Part of a small language model's weights.
Architecture: rotary positions, some layers without positions, gated attention, hashed n-gram embeddings, an embedding shortcut, learned residual scales.
Each number is 128 + 24 x the weight over its row's rms, rounded and kept within 0 to 255. Layers, rows and columns count from 0. Numbers have three digits each. The size before them is the row's rms in percent of the matrix's.

# layer 5 MLP gate, 448x160, rms 0.43, rows 134-160, columns 0-79
108:125163099146094123160092113120080133091157119142119101142127127118116108110110126121165119136137117171152168136086178123098143140164131106111104168136176132124126173174158142158107177140106154082151128132117116106113109078151122109146104134
102:155127107140096107100125118119101113107123125128109119080117150122161112121131162131137094066130119142096136137105126098131150154165146174141135107144145120115187137154112144110140103108071117126134145158114136125140085136101144109109128160
094:142142159082128136125121113113124134125156135152140128141126090109156070131104072144109095150144077166154088095131146124120132104129128094120124150144153121141147142101123111160126116145104102116122086131099111076139122127135144142124141114
101:129122084149112152143137131141117151098072143140109170123078123118102076111131141098101125143156133136148124126136136141132149117187084097147118126146118102119111149114129106100139128139115112093106128149116154175144099103153170154117129086
097:136131135125152137163160104144124111122123172129140089085145127130163146135128160098126126138086122109121147122130155086127158109141142099107140144128134107136160143134123116133141064117178172121142140116125151125114072112144145141116124114
103:127143128145148078147130096116140122097153134076099126130161165171139114139109087137167132125176170136180126133158137130135097141157097163134125157115111138114130131118118112104078149157118134136120185142123137124113122114114144106112144111
097:188156146147104144090138146110130125126138145128097099129147114147152123127084146094122111139174174160090135174168101108092152166154103110152133135162168154075144130086157114146156123129070154118136127111142133084101111125151123151119131122
090:141104118091133184160114089134093145146123103116123102101150141110145068134120102118105137138105162146086119140113114127154124096128106145131135111177075137159112147154070149121129155133111152141145125095118123114127123107131125074137132078
099:141108098126107160121148106133145140171137130157169130103106153109124137135111090133113137157130138103129145105115116140129152110134107118135139102136143147165084142129132123143177139065092129091123187129129092125124166123121133111141083164
091:114119138161114090102115087170139135134102117156167154096124127138100143133172110166081185105135111120157144162159138131126095096135135138160094136089122181155124132134119121170090131119097151122134140157124132144133078124125114134121095158
105:131113113150094100102185138143133115130137131120146126132109097153069173112142133175106122105099131134090125157103091122109115132083069113134158131109124126130123096133127173128103103122118163141161091114140149150108124100141141112092119138
103:053111120154112120124161133128108101166174126109112132107142095129147085103154094149132139162140095124104092126129104163113121134153125135120132132161117117105129129114125156142104141167101109125154151158117127134135124165131146117140141183
107:118118111106111170138115107145153165112115137099126153102130147098091153156081120121121157125128114120128134092113101127147119153101097074159127121168179130149120174104121150146145130128104114133154139115161159134134094137123158125132110130
103:115121095122111133114128140084126099132189134136147114114159145141166113098108101129135113100076124140116139114117102120119105116149172090142162121126148116111145113132131107102091146108119125152113131115100138128116055123107167114162178099
101:180120155085122128135124143070160101111125128092159147092152127120146124133120124149149141122132094167114117175187146148145146112117103113116125186166123114145179120117106122113107128125156168139075137114151107140099130164118139118123141107
122:179123113136082142134149133133115146163142124146090114103143134147110127158125110133136114117109090113139135108189136147099108069120128089146135089126161134125132116147087181158095132120081139142113155164124112097137124117112132128096122137
101:103160123120093115128146154133094141127141120091135130127124126139123147131121141142109158085126135135136143133127145178107142094105133151145134167126137112110118105089153182100135104165131171171121105163130140149137091113145143159130150113
093:075147108132133123092165104145157107135168111135140137099148126140112098100124095142180107121125134127102158149147107148154105109151086150129162119188095119119160135104124170161170124140174118140117177117138131117137160078116125087088143125
096:135100105167128124106128169146142147133158107096139102125124130168098146158110156139176133081129145164152120132140140128157175140087129153118138126137096143081074138136111140150086134143121160154123088110147113114096144141126108112108094109
097:093157123133089121146139115146099120082155123160128084090144165132156102108118149163136152123123147118162148084105186088113142162158161142146126123133139143160145125134129126102126117132116150127140134110157120107149130130151115116138112157
101:088160135129106116125136149117138126121135138088074126116147123158139129124136126100134151112086143110119133156153156158105180123161105132128120160093147133117119130118136140118115102152166150064158146081133088154155121120138150076127137122
101:171117126172087125120105109141109176153169101091101110102124152169099151131151111130144124105118133141143154155133155140111098102123157159114102114129140130133095116115142123121132130100142131139121131160162125159117112101078136126128146120
110:129151146147117117170105142146133126114150127098137138124057154162071110116164140140132093138149146120105132119124122119126117151143132101162111128118100152118099128146104117131115089129112126130162126179139158124121155103135164079166155115
103:123141145127090130119112094121143127145120130148098129119166125150155121111096164111114128120124119140106136164094132128094156114129144085117125140121133096123103098116159135077141076158121086101098098142103135108143120117108157140081113151
102:125159089121131118123115104117111152130140147152174111108137158163063145107111112164144118143128106094148105143152118122146125144089103111134126119119159145146108149124109136147096089128109096112117126102173205149149118112113140136127114097
103:130103150101159147104120128173170125124132152121130129125140136126122102138138091121143116119115181122114137149123082108087136141124148145168148152106098121113102056124158136119116152157110116136110093127109088105065167142118124137123158118
104:125139100122152179134091115107121143152108147114130131126153087120172140129181139162105144132087093136082117149092133103108165131168106121087131122123181150102180108109122096115150114139091134109170121129149111131137118142113155110131133086
# layer 5 MLP up, 448x160, rms 0.451, rows 134-160, columns 0-79
105:132159127156103131099118132155118150133164144120083107161138146151140114087123137137115129099142090155132128149083180129123124122124117128151133173112190155144122142124156165135096122078152149080164162113139100139116123114144165117103146099
100:152131127204112093107163128088104120123085105162135136137175145132141104104135151091134141124075093150113116161125142113105123091125158138119155137090105108155122123148160126130126101096121132119142136129120148107154082147107121120105098160
093:093142118097147153132132166132134143123126118090130136094132172129109113177083124147181101127129128127113093075120147121129116139141164095137116120152118123145151136126162095164096129151087157148093067118124114129117142151141139138117109100
100:112147153116121143121143145123119096115127108147068109125175130132105118141101173138137107115142176136108135134141119165166107159107133132127120120143119158129132143087155097114147103161100176121143104131121131127127143150123140142105165140
097:115128118122118146142132144152103148135132176108118147136135115130145128146142126137125148133134151148157139144107132124129151098120178127119131104136137129126137135130177115136149070182144141122129129155120145138130108147143139174113097063
107:163101067121136118144086129168131119129098107134133108129146127103156149112113116114134135124164148154128076079118146135103131121143160118135132108112130107164150141178127150148137129129120119087107132114141114121151100152172125117117112141
095:161126121119124101134154133139139110163119133116081112143157131111102143131151142111120168120167133145130165136109105147136126141113099119113126127163132111110096115082127105135143141079152127141113137155133091150080137110123130070105131086
090:162126123132104114143124100152124159168102142109090116103106117108107107125164104144091166140104144119165114183117112164140146138113132139144147136143121133133129126127135082097123144128110132128155162114105164117136120106123074124142134143
095:137098131122160126158129168133105080131098116140162121144113134111135134142115152155142100088149090103135139140113131116117093084127201131147184132131145153135093139119113166152127151165146121151116129131125101129110129121149113104156139131
094:128124116174101044140107127139146147158095119157133165109138117147119136136129139124107121113125119106165126134163135130108114088103148109088144150154092140125116132131112125143078133132137124140082113135138161157112091120109152176158114075
105:108106109156111116155123080126115171136152122153119133133126109066119125156143147127150092112145073106123164098156128152140130155138154148127099093120072088149094134113126136152128104095100086160142159136121114114194081146147164183142142131
102:163127138126144137126151110135123142162089164127167120111120171156144132129175104130102127094109143139098166115109142089104102121107148143110114109127117088145138126128100169144106108102147127166149138119128121140140137119124150151130106087
113:170096124122128115107141121095124193123113127115122185122153147069125161145099155153129129130094086132157173099135125138136077155091119107144149165153146155116114155144097105145141121130114111143147141136183132140143115129131103096139123109
112:117116095146154151168124079101126137154123070122109135185159138136147130123108097101142106097115134137111148121146148131172153116136150143149180123090118141164139147130153140108153146100137116094150118136079122120141115156167178086126142121
103:130109104105135154120085135115163166186133099121110162127119100150113147118121133150172131138140162096135148087149164141152101107142199141112152121112132128155089129133151133183145106114122152092133127155116130081120133114102151094118143138
124:094172150152087079148158134089158114124127129160125131148145140096127099127127122104117134178153178121113108157094130072147148162155098165118088165113102122139080167146131139097134115151104154147131131119128135167135124152132124102156159146
103:132165182150112104138149093126101185067127106168110161124157109192157146138131131106144168122133123121135143124087071147113125133111104125109142131133137092153146131162138148192116121098165143149110107163163141122121096135155127150144133123
091:114165136114106109157087127154113136109098113139124135139138169137110148139088126115141104121123069142118146127137120161114132146121150169123126143082117096142157153143109183197141165159142143123079137136083133142103130113140152124076115149
104:146152138119120146115169139102162140135090113147120128139189133088091101120122133129135088150129175128113123170130113127149158167144149137125100170147131086102125147173110143166097145168136114138105147118137143136088118141115116108138128122
102:118117082128143103150102124157113143116130088124129066104154138109152079139104131127140117143124133152131154135124078152112120109124161118118091194157070132134150167147130159154112123165098122121123089148169113176097129124111095139142115104
102:159121135127141135152110173159138127111151124130187071131129107126069170127153163135134125185118115161068108140101138129155096156148109129122147160147100086130144109133099126160137159102149123117129144146130133111141099121117116075158119115
099:126123115132075152131160130150147059110100123106131186103130148129095115122147099108150129157159129101173123134111170094155124139097096150157126099135132140208153143130147123087141102148115116114108140117136092102144134138110148091091136141
107:156119139156111116097110104152147141050109107113122132093170101095168165116130082055164137111140130123106114129140126125156090120129131139129110109105143116095128099125093153123099086125171140187145156137141119148124134092111140149139152128
109:116121140104107129099157153106090115110056109130113102162128144129082149128082099133178097115122154131145140100135124109105136089128131132113127106139103141116109091127132184183095151149149083113128112154106164144119137155123135131110157103
109:103122118123083126175140168126104136141151156152106100187128107147101110156155132150153087130188156148101098127129113150109128099127158104117142205120162114152120110134120131109126137136128138136157115182106127132138137120114133146136165120
101:148153105163146118143135152131142124133157151129138124115163107136136155134139129104092136146080171124090130139111144120182114124089172147142139128120135140142153101106092142137166101111058159120142156094196130157120159127080140136120129150
103:130119105131149166184114159116168153137144156118113124156137083102094141148135127162106161123089087076114112138130132099117135125145111131082162120133158099116124119147095104152125109153135113090148131126100110124094149150132111116135122126
# layer 5 MLP down (transposed), 448x160, rms 0.3, rows 134-160, columns 0-79
114:087173110133098105130137113170139126143116131130103082153131197137104096107148123140127115099152166148164098169104168132103160117136100104180107102150130147151121152112165127102138109086140162104136129134116108144144119112110119106137161131
101:164129152128145147113173088110131098111111121126121126103165133161128065095127126124177134094087148131074092128146132169142086069167110122128143111101120123168138149166120106152136124112095126153124146144090141137134100138105135123118148116
098:171109145179153138083148114091151089108108118096081123083087133148121131153121141109138109117102157095140089093144108105155131163077114165094145117128123158106146105103130090104134124137117139106139149132102111167177136124158108129122136099
095:128142120112100105141119151086165142110159138090121100110166122138121134140118115122140120137143136125177136100146075120141145147123156113112117149099099099121134151111136092180146100146168137116123131092101130098153108175099149136116132132
100:109108097120149117136099135118158162156161182111152116111149178136190130088130132141119115121158150117144110131135117158100147131109127156154093101130124141116131101095170128099156085141156141148142125149098166151135100119157158160096129130
100:128092139097128135143167112130172099173115099158147138124195079112126127116093137126139160093112104092133111147125123155113132113157146130118122124094102104111148146109102148167126128135116100116137103107168107181110149107190164165103149146
101:135123107091140184108126149106155113116135074111190161163134148098138086144133131116136126131112165137146137115133140099103088127144135106157119139111175074077104114106140133146094112107115137114121155170107136122107101158159117075098153144
091:105111083117144109093098119121157137138123151096124132142164148170166157129106092169125100133167158155084115129134084120139139106131131145113147141132124099125071161112125158142120144109110119105132109178106122122115144157140134098093120120
096:133125125172115148098095144113127146108138152177122167150132127130151136113117129123125121095150129136107115121143140096125133126129143140088125128148140072125163162175114144109110153116161098090111182139183118111129130123124135130137161142
094:144119128145130136169142111140102099153105112109133156127145088126133123114151185137129070139119154100135160153131153152137121087022132133119128129120132149105076129141098137100127094106126107149119109088095067157129106095101119119159137115
104:121121118129117123162119145103144158121148134128145147106109138120151119091118129145127133141112123145150140101147124119107184159146126082157133078136126093125123159163135152103147102130141122106178136081124128078131106110146148130106106119
098:186159147110147141154155117105139168127166136149119142107156152165120125109158119116136091125158151134132129100135155099085147134111125130106131129089141129166118140123113149094112114055135123143146139134109166108155145133105136124082132062
114:145133150117155110097104100092156125137116156127177120162141139091085147131105136138092174122089158125126097123100147158131105130128141126091124159182148117147117183144112125143116133114104102115162142111156115186143101149178107098176112120
103:100118146106140117118140102131099076121137146095092169127108148099120127121126149112149097075177099125097121121113143104152107120152094090106150135113130151121115113140131135088154107082107105070112132151102118163137148155091164102143110098
103:123143112117132112124134118135149127152136101136147148110157111158103132136124126084153148131142145051137119114132119167095088117141109123113100150151154118105129149144117104097095160174114128120147202167118156132140131141115100110146117174
118:122130119100129148130140108141141130127130126132124103132141152158140138146131102143126175151109139083119113103124157064126163153129126171131077157095097114164123139101118127121089135112110144115150076119153139153128139162122116143098185121
100:119114112107168119138137119134155141131154131096106175162118119136114132120137134111137126124170091149121113132105109178156107128090148138151123146072108103119125152097144149138099099124134163133098137152115133180174118111122123197136117119
094:106134138127096163149113146107157122145134135202103112153155144138086118107143121107119142120080113110113144091134111132122119130134108117158126131072086094124154130117139112163133113154149132190073136116161136109132124106095096151091118154
105:124143171106136140122146134173138106164175160131165154128123170188091127161138145118154177084126105095156134128116128127160138061105123122146094134122094132130135164154133115111154143070139137136125117120151124128117131148110159111113129081
103:142148124131088132143160109136112120103147100114147123129129139126109108096097113144131129168135161141113116118176148145088105153115173120113141128120144124109128102139174117169095135119090094111171090137162147151153143109112101119143111156
102:106121133171125133116096130117140126142098137130123099132095144134086108093090097141128143127085147089147095195136160158147165123113127160133159166119133149144138141144094126096131129112136114136129118109156072152102125122136129100152162114
094:126154117125127131119141129159151124106122119095120112122140114146086140123159141122164116141155138152135132114116194139103089168077103181109131123120080121143130154126093142120128164139116136120133170092162136121143142136114123133100136134
103:128129137144116118106138120162177143120119118097091099148107153109150137121185123133122094156126079071084125098121139137087112121169090119071123117110094157124168109165119143100092113153124118134144120163126105134131140148124098135138157123
109:147141089137133115099145087099110123132098113099146133101145104166059134138098141173125113129108129137085087082097121139163140117166139121134099163147111144142137104108100097129117085134102186163117140074160145123109130120139154099145148094
106:075104133191113137149130146113119111163108144145154162134118111103174123155156126144163107118136155128110135106160134125120115161122107093153139137165112120125132121138145174121135157116119093113138130113106124140148155153128155128133084122
099:143128128150083101112139097067103104111143145175108148118159115108141146109109072155118148144125122107147104140138115194098153133136162113135087137095099110142113142089154141121112125131094126125129124162127157111133123125131127118164143143
107:127083131137163142133102160130107139134128171121106133133121122111106111136125113135145130133124105080154133115148096089126166090117101131093129137180125132115166105102148126091115128130124152104148156144160166141091072100151112172155128111